Weights of a small GPT-style language model, trained from scratch on English Wikipedia.
Architecture: RMSNorm before each block, rotary positions, no biases in attention or MLP, embeddings untied during training, normalized queries and keys, local attention windows, paired heads, gated attention, capped logits.
Training: a variant of Adam for these matrices, 7378 steps.
Each number is 50 + 15 x the weight over its row's rms, rounded and kept within 0 to 99. Layers, rows and columns count from 0. The size before them is the row's rms in percent of the matrix's.

# layer 11 MLP up, 2048x512, rms 0.0716, rows 1730-1755, columns 128-191
094:60 54 50 43 60 55 44 43 35 36 67 60 36 38 71 49 30 41 54 40 40 47 53 42 47 65 59 48 30 37 82 31 61 24 51 72 57 84 48 41 49 77 53 46 26 56 22 46 43 54 51 61 41 74 75 47 38 47 58 47 44 52 52 66
107:27 36 56 53 70 56 52 58 38 34 26 50 68 96 60 50 65 33 55 54 56 54 48 69 62 22 51 52 51 55 48 84 68 54 45 67 45 40 63 54 63 31 43 54 37 80 26 27 43 66 54 51 72 57 46 62 40 17 42 40 22 69 56 77
096:70 55 64 75 60 39 34 64 77 40 71 38 25 78 50 42 44 59 58 43 75 44 47 45 65 48 23 52 43 69 45 40 45 68 19 64 72 49 25 67 52 67 35 70 52 51 50 51 32 38 43 69 34 56 52 16 51 35 45 35 62 44 24 17
107:34 59 37 74 46 40 32 41 47 67 55 45 46 45 40 34 51 41 56 44 66 27 37 48 38 65 55 41 45 39 47 62 54 66 22 69 44 50 64 62 67 24 34 56 44 59 57 44 54 72 62 49 70 61 27 65 34 20 50 68 34 63 46 76
110:48 35 64 72 35 84 56 59 62 57 31 36 57 55 65 43 82 44 46 31 32 36 26 35 69 68 36 52 46 34 52 69 41 41 36 60 59 56 38 62 50 33 34 50 45 58 49 26 59 50 52 25 36 49 58 40 44 33 57 51 54 84 66 49
095:67 27 32 63 51 30 65 49 59 68 63 30 19 27 52 41 50 56 68 29 93 35 25 39 70 52 50 35 92 43 50 70 22 44 47 54 38 49 61 89 41 40 34 50 56 52 46 29 28 64 56 61 58 63 61 11 68 59 39 54 36 49 51 52
092:54 40 60 52 38 68 41 50 69 53 64 17 51 50 44 41 46 75 49 39 69 48 51 50 59 27 75 47 61 50 73 44 60 73 49 68 49 43 33 40 50 58 46 45 46 60 54 25 28 86 32 88 33 53 83 46 68 75 31 42 43 67 58 50
096:52 81 62 49 54 71 54 61 45 48 66 66 70 44 57 27 63 20 39 44 50 27 60 50 49 45 38 59 54 58 14 64 37 47 35 59 39 58 47 72 40 34 39 42 28 51 36 73 57 67 44 07 62 61 80 36 59 50 53 60 58 59 56 50
093:36 68 47 43 44 81 56 39 61 50 49 15 50 54 62 56 63 54 69 48 48 59 44 62 45 67 55 21 74 87 45 47 60 41 40 92 75 53 48 71 64 38 18 39 45 69 58 55 31 48 11 41 68 60 66 51 53 77 18 40 45 46 41 49
098:51 46 31 39 53 60 53 32 45 36 47 36 53 33 25 47 42 74 68 47 82 76 35 43 79 67 28 66 46 57 43 47 38 49 30 46 70 47 39 49 54 30 56 36 61 60 67 43 26 35 42 43 75 49 30 54 65 53 46 66 46 75 48 58
102:31 67 65 27 31 55 65 53 62 34 56 37 44 28 65 45 46 81 55 45 58 19 53 30 50 59 51 44 46 55 64 45 49 49 12 41 48 41 20 52 60 60 39 31 25 42 62 50 48 37 72 67 31 48 52 86 50 56 34 37 37 59 44 52
097:56 33 53 69 29 45 67 62 44 49 51 68 14 54 54 15 18 35 59 55 34 42 66 68 71 67 23 41 46 65 43 15 41 49 55 89 77 25 65 70 64 45 53 71 28 46 57 53 28 66 38 45 39 59 30 41 57 48 73 43 41 66 26 41
096:54 38 58 56 47 72 60 41 51 63 44 60 47 72 38 17 58 38 65 43 55 54 33 79 60 66 55 42 62 30 45 47 29 48 48 75 67 33 41 49 51 39 60 57 35 48 23 38 16 47 55 29 71 33 65 35 51 54 68 35 66 65 45 42
091:45 81 78 48 44 57 43 71 72 54 42 47 35 73 48 56 53 75 85 56 54 31 43 29 49 54 38 28 65 39 56 62 42 58 62 34 66 69 36 65 50 35 55 33 70 71 45 34 53 40 77 48 45 67 60 21 51 50 33 53 45 61 35 58
097:51 34 35 60 78 42 36 37 60 65 59 53 69 58 61 44 62 75 54 23 76 70 35 41 48 68 60 45 44 39 45 58 69 61 29 54 49 47 50 42 70 51 62 51 46 43 63 39 49 63 46 57 64 48 40 32 54 57 68 49 74 77 62 31
109:72 50 58 57 37 54 57 52 48 63 59 57 53 64 73 39 65 50 64 54 53 37 43 43 55 54 38 79 57 52 37 57 62 46 30 29 68 51 50 72 54 45 41 40 46 42 30 45 39 51 55 27 45 54 68 43 34 50 25 42 53 77 37 62
096:55 35 49 51 60 41 45 59 73 66 36 62 19 63 72 39 58 62 44 34 43 46 43 54 35 53 41 34 46 43 50 71 65 60 33 69 44 46 51 46 47 22 73 99 51 49 49 28 28 48 17 56 47 29 36 28 72 32 65 38 53 58 31 65
098:74 50 35 46 36 45 36 58 54 54 38 54 62 54 76 42 50 44 37 39 55 49 57 62 47 79 48 56 48 71 27 75 22 38 51 45 55 49 80 55 48 04 44 36 64 68 55 47 44 41 50 57 61 40 64 91 39 52 52 53 58 70 52 71
100:58 47 57 75 52 58 30 50 41 63 45 64 69 60 45 46 72 56 58 35 69 41 46 36 38 22 51 62 54 67 49 36 35 66 57 48 47 42 58 47 74 64 54 35 44 55 56 46 19 55 71 44 76 44 47 58 36 59 38 48 17 48 42 66
110:23 48 69 57 52 63 25 23 52 85 62 58 68 36 76 55 48 41 82 31 69 41 33 46 57 53 49 35 49 43 68 59 35 60 38 60 82 33 62 41 43 34 55 53 45 68 32 32 43 76 57 49 30 52 74 63 67 45 45 61 35 56 32 39
101:70 61 64 62 77 56 53 49 82 76 53 58 51 58 37 57 54 52 65 60 65 47 47 57 55 40 52 23 67 32 41 41 25 51 68 31 41 63 61 42 42 48 28 58 53 42 37 86 68 13 62 40 69 56 69 54 57 79 89 38 53 50 33 63
104:46 65 43 38 36 49 58 36 61 76 80 57 34 50 66 52 62 48 34 30 53 38 43 45 50 38 39 48 51 78 68 69 46 46 50 59 46 31 59 63 52 53 40 75 54 33 11 06 65 61 33 30 65 32 79 99 70 66 44 58 44 59 51 53
107:54 38 59 73 43 52 33 15 68 36 63 46 54 41 41 63 86 59 57 45 30 26 22 54 71 53 47 51 49 40 37 18 49 62 62 55 32 39 64 57 61 47 51 56 47 56 46 27 65 32 41 52 29 54 61 57 47 60 35 44 53 50 17 72
103:14 45 75 89 51 72 47 85 59 67 94 15 37 62 59 51 87 41 51 63 52 52 38 61 45 61 65 44 57 57 49 39 43 58 64 66 40 46 42 74 53 55 30 77 29 63 38 46 75 58 32 69 75 63 81 48 47 79 47 45 49 44 65 53
102:75 55 67 44 60 62 37 69 63 60 34 41 44 41 61 48 81 54 67 56 48 28 50 26 46 47 39 40 25 68 64 70 54 55 70 46 46 54 58 73 57 30 38 47 49 47 54 47 45 60 69 65 65 53 39 51 16 68 45 57 60 68 45 31
099:64 33 39 35 47 36 66 42 68 39 61 10 61 19 65 49 51 54 34 58 67 39 47 38 44 60 57 33 62 48 10 46 42 41 55 59 46 53 51 76 43 54 45 46 49 50 53 60 50 44 47 80 51 55 83 55 74 75 48 44 38 61 73 65
# layer 11 MLP down (transposed), 2048x512, rms 0.0648, rows 1730-1754, columns 128-191
105:55 30 38 15 74 79 73 56 31 59 56 54 41 37 69 46 36 37 49 58 36 63 42 43 50 43 55 45 67 31 79 05 79 58 38 70 74 65 46 28 73 70 67 41 31 38 42 79 40 45 27 34 61 54 42 51 56 67 59 24 39 38 46 67
108:59 44 36 61 45 15 63 66 24 62 51 44 54 63 28 24 50 35 42 37 52 55 23 35 41 29 44 42 45 35 25 49 52 59 40 32 40 44 31 32 50 60 74 30 86 42 21 77 56 62 69 59 56 44 50 70 46 46 69 59 61 35 27 49
093:55 40 76 47 53 39 59 53 40 55 50 72 73 81 61 65 54 44 63 37 34 55 36 78 58 38 42 22 28 57 27 47 61 61 81 17 34 39 57 30 40 26 77 57 47 80 60 41 57 61 47 80 68 40 23 65 36 47 48 54 37 55 57 56
107:44 41 09 38 54 45 26 58 46 58 63 62 55 31 57 49 79 62 46 56 47 63 79 56 46 67 68 40 49 39 34 81 57 44 19 61 48 40 81 24 53 47 24 58 58 27 48 50 61 63 32 28 72 50 51 47 52 18 60 44 34 45 69 58
108:66 39 76 54 40 54 53 24 70 68 59 50 40 49 47 70 60 63 35 49 44 39 54 45 49 57 35 63 51 54 47 32 41 44 48 76 46 42 32 70 52 51 57 57 66 07 59 38 64 62 78 52 46 37 51 60 56 32 39 33 42 62 42 52
094:63 24 60 54 50 21 53 29 64 64 34 12 52 52 57 70 53 63 56 49 59 32 42 54 48 50 46 39 79 60 61 26 64 37 71 34 44 52 71 65 60 39 44 63 53 71 39 45 37 50 72 54 84 75 68 36 52 41 43 47 57 21 41 30
092:52 43 37 78 60 63 63 47 56 42 53 44 62 56 33 56 58 60 54 30 60 26 80 46 40 28 56 27 49 73 69 62 50 58 42 64 69 45 42 33 40 61 77 35 65 65 54 82 29 49 36 79 65 37 42 72 65 45 19 54 32 42 62 36
091:59 34 58 68 62 53 28 74 60 24 54 65 55 45 52 58 23 57 30 47 37 42 40 58 49 47 43 42 00 57 61 57 51 19 47 55 51 73 46 63 62 38 61 49 56 50 70 47 37 43 66 46 36 53 78 58 23 32 50 43 55 27 28 58
091:35 41 45 61 36 65 20 42 28 58 63 57 34 60 32 69 54 31 80 22 52 39 39 64 53 37 47 60 41 46 57 55 60 38 79 59 51 46 51 60 43 19 54 54 55 25 49 23 62 53 69 40 40 54 64 54 60 25 59 73 30 53 36 53
102:71 22 50 35 39 59 62 70 60 59 27 32 44 51 71 34 53 50 52 44 45 71 76 73 61 43 65 61 61 34 64 28 42 63 31 70 74 41 48 49 49 57 53 54 61 56 46 50 45 21 40 47 68 36 56 58 72 21 57 59 31 32 52 28
101:78 44 53 21 63 49 59 56 76 78 26 45 42 37 65 72 47 46 49 24 54 45 74 60 57 43 47 48 48 68 41 78 43 55 37 50 69 65 53 39 57 76 42 79 42 50 25 42 55 37 37 64 45 43 59 55 46 69 87 25 34 49 59 61
100:16 57 30 60 90 53 44 53 39 43 57 45 26 36 75 53 54 56 39 64 47 49 58 40 42 42 45 68 49 33 62 57 46 37 72 72 48 55 34 36 25 51 43 43 55 36 40 53 57 30 59 41 45 65 52 62 61 26 57 78 65 63 71 52
099:42 39 47 65 51 63 38 69 48 56 34 63 39 49 32 30 46 79 54 52 39 36 65 59 63 47 32 39 72 38 55 44 22 40 58 47 44 55 71 41 56 26 66 50 57 28 65 63 25 42 33 58 34 40 65 51 39 24 39 61 65 39 28 61
094:72 39 47 50 27 49 74 56 45 27 17 54 62 55 68 60 27 63 56 55 43 48 54 55 66 34 72 46 48 28 64 27 53 56 79 49 59 40 43 69 54 56 79 48 56 44 53 47 55 72 55 30 42 40 39 35 37 30 41 40 34 66 53 68
094:26 37 52 42 57 16 34 64 71 56 47 58 51 73 55 16 43 36 71 36 60 75 19 70 44 34 55 43 49 32 53 52 47 54 55 56 30 45 59 44 58 46 66 70 60 47 62 33 56 73 34 36 44 71 52 56 28 75 56 73 44 50 41 57
110:28 29 60 87 38 45 69 55 56 36 44 48 64 43 60 42 30 62 26 56 48 47 67 55 61 54 53 53 39 55 53 64 56 56 36 17 59 39 51 51 38 51 52 67 64 28 46 59 21 43 69 42 67 49 38 59 51 42 36 38 71 74 63 40
094:27 17 34 38 24 47 56 43 39 76 42 20 46 35 67 60 36 52 52 68 44 45 40 55 76 53 76 77 67 38 48 47 34 56 42 32 49 49 45 64 65 56 29 61 50 42 53 39 70 49 24 63 24 19 51 56 65 58 60 43 37 61 51 45
094:69 31 51 67 52 46 65 37 53 50 52 30 45 62 43 48 47 76 42 59 39 53 64 50 53 34 54 57 67 62 39 50 51 44 27 57 52 42 66 53 65 36 49 64 39 46 55 64 42 64 32 62 35 50 74 33 49 56 40 73 53 38 51 57
103:70 26 54 55 47 89 36 54 55 42 43 68 59 30 44 38 57 68 50 62 54 43 39 58 46 41 52 71 46 44 89 61 50 45 39 65 75 60 63 47 67 33 44 53 61 58 58 71 33 68 24 35 45 66 54 39 48 73 25 35 49 72 61 15
107:14 87 62 54 56 60 01 64 73 52 30 52 55 32 64 61 56 55 66 54 68 47 49 27 68 39 62 08 55 48 52 70 39 60 45 81 52 66 59 37 60 30 45 44 26 40 42 53 48 46 46 44 76 49 58 36 40 59 56 26 56 60 41 69
102:73 56 71 51 70 52 70 22 38 89 47 73 67 67 27 53 51 35 42 79 45 33 46 64 51 47 42 45 27 46 39 09 39 57 51 44 62 12 52 60 42 45 56 41 73 39 56 66 47 37 65 50 65 40 48 71 24 64 83 54 41 68 55 40
102:23 44 52 31 54 48 86 54 54 71 48 46 64 40 29 63 52 52 41 45 50 25 52 58 75 54 42 45 61 54 60 66 25 44 38 28 52 29 44 40 29 66 11 55 51 40 56 16 49 67 48 26 34 65 36 75 52 62 17 50 36 42 62 38
106:44 18 65 77 61 59 58 51 67 12 56 33 27 36 40 71 45 44 44 61 47 41 48 61 66 41 39 36 57 43 51 56 41 76 47 46 58 41 36 53 41 40 70 34 57 76 54 48 54 22 10 37 47 36 40 61 54 51 41 74 71 54 48 41
105:40 49 61 65 30 45 45 49 46 53 72 38 26 35 33 28 30 48 62 48 47 35 38 24 36 46 46 36 60 61 45 30 72 64 72 71 62 48 35 36 44 34 42 46 59 56 50 51 32 70 27 82 31 40 58 61 48 53 45 27 50 75 61 70
104:63 35 52 47 46 53 83 21 65 60 43 32 30 53 63 70 43 57 52 38 47 70 27 86 46 46 53 43 45 56 62 35 44 47 64 51 75 46 56 61 62 47 34 71 47 58 28 52 41 59 61 48 61 41 68 42 40 61 54 56 47 50 37 78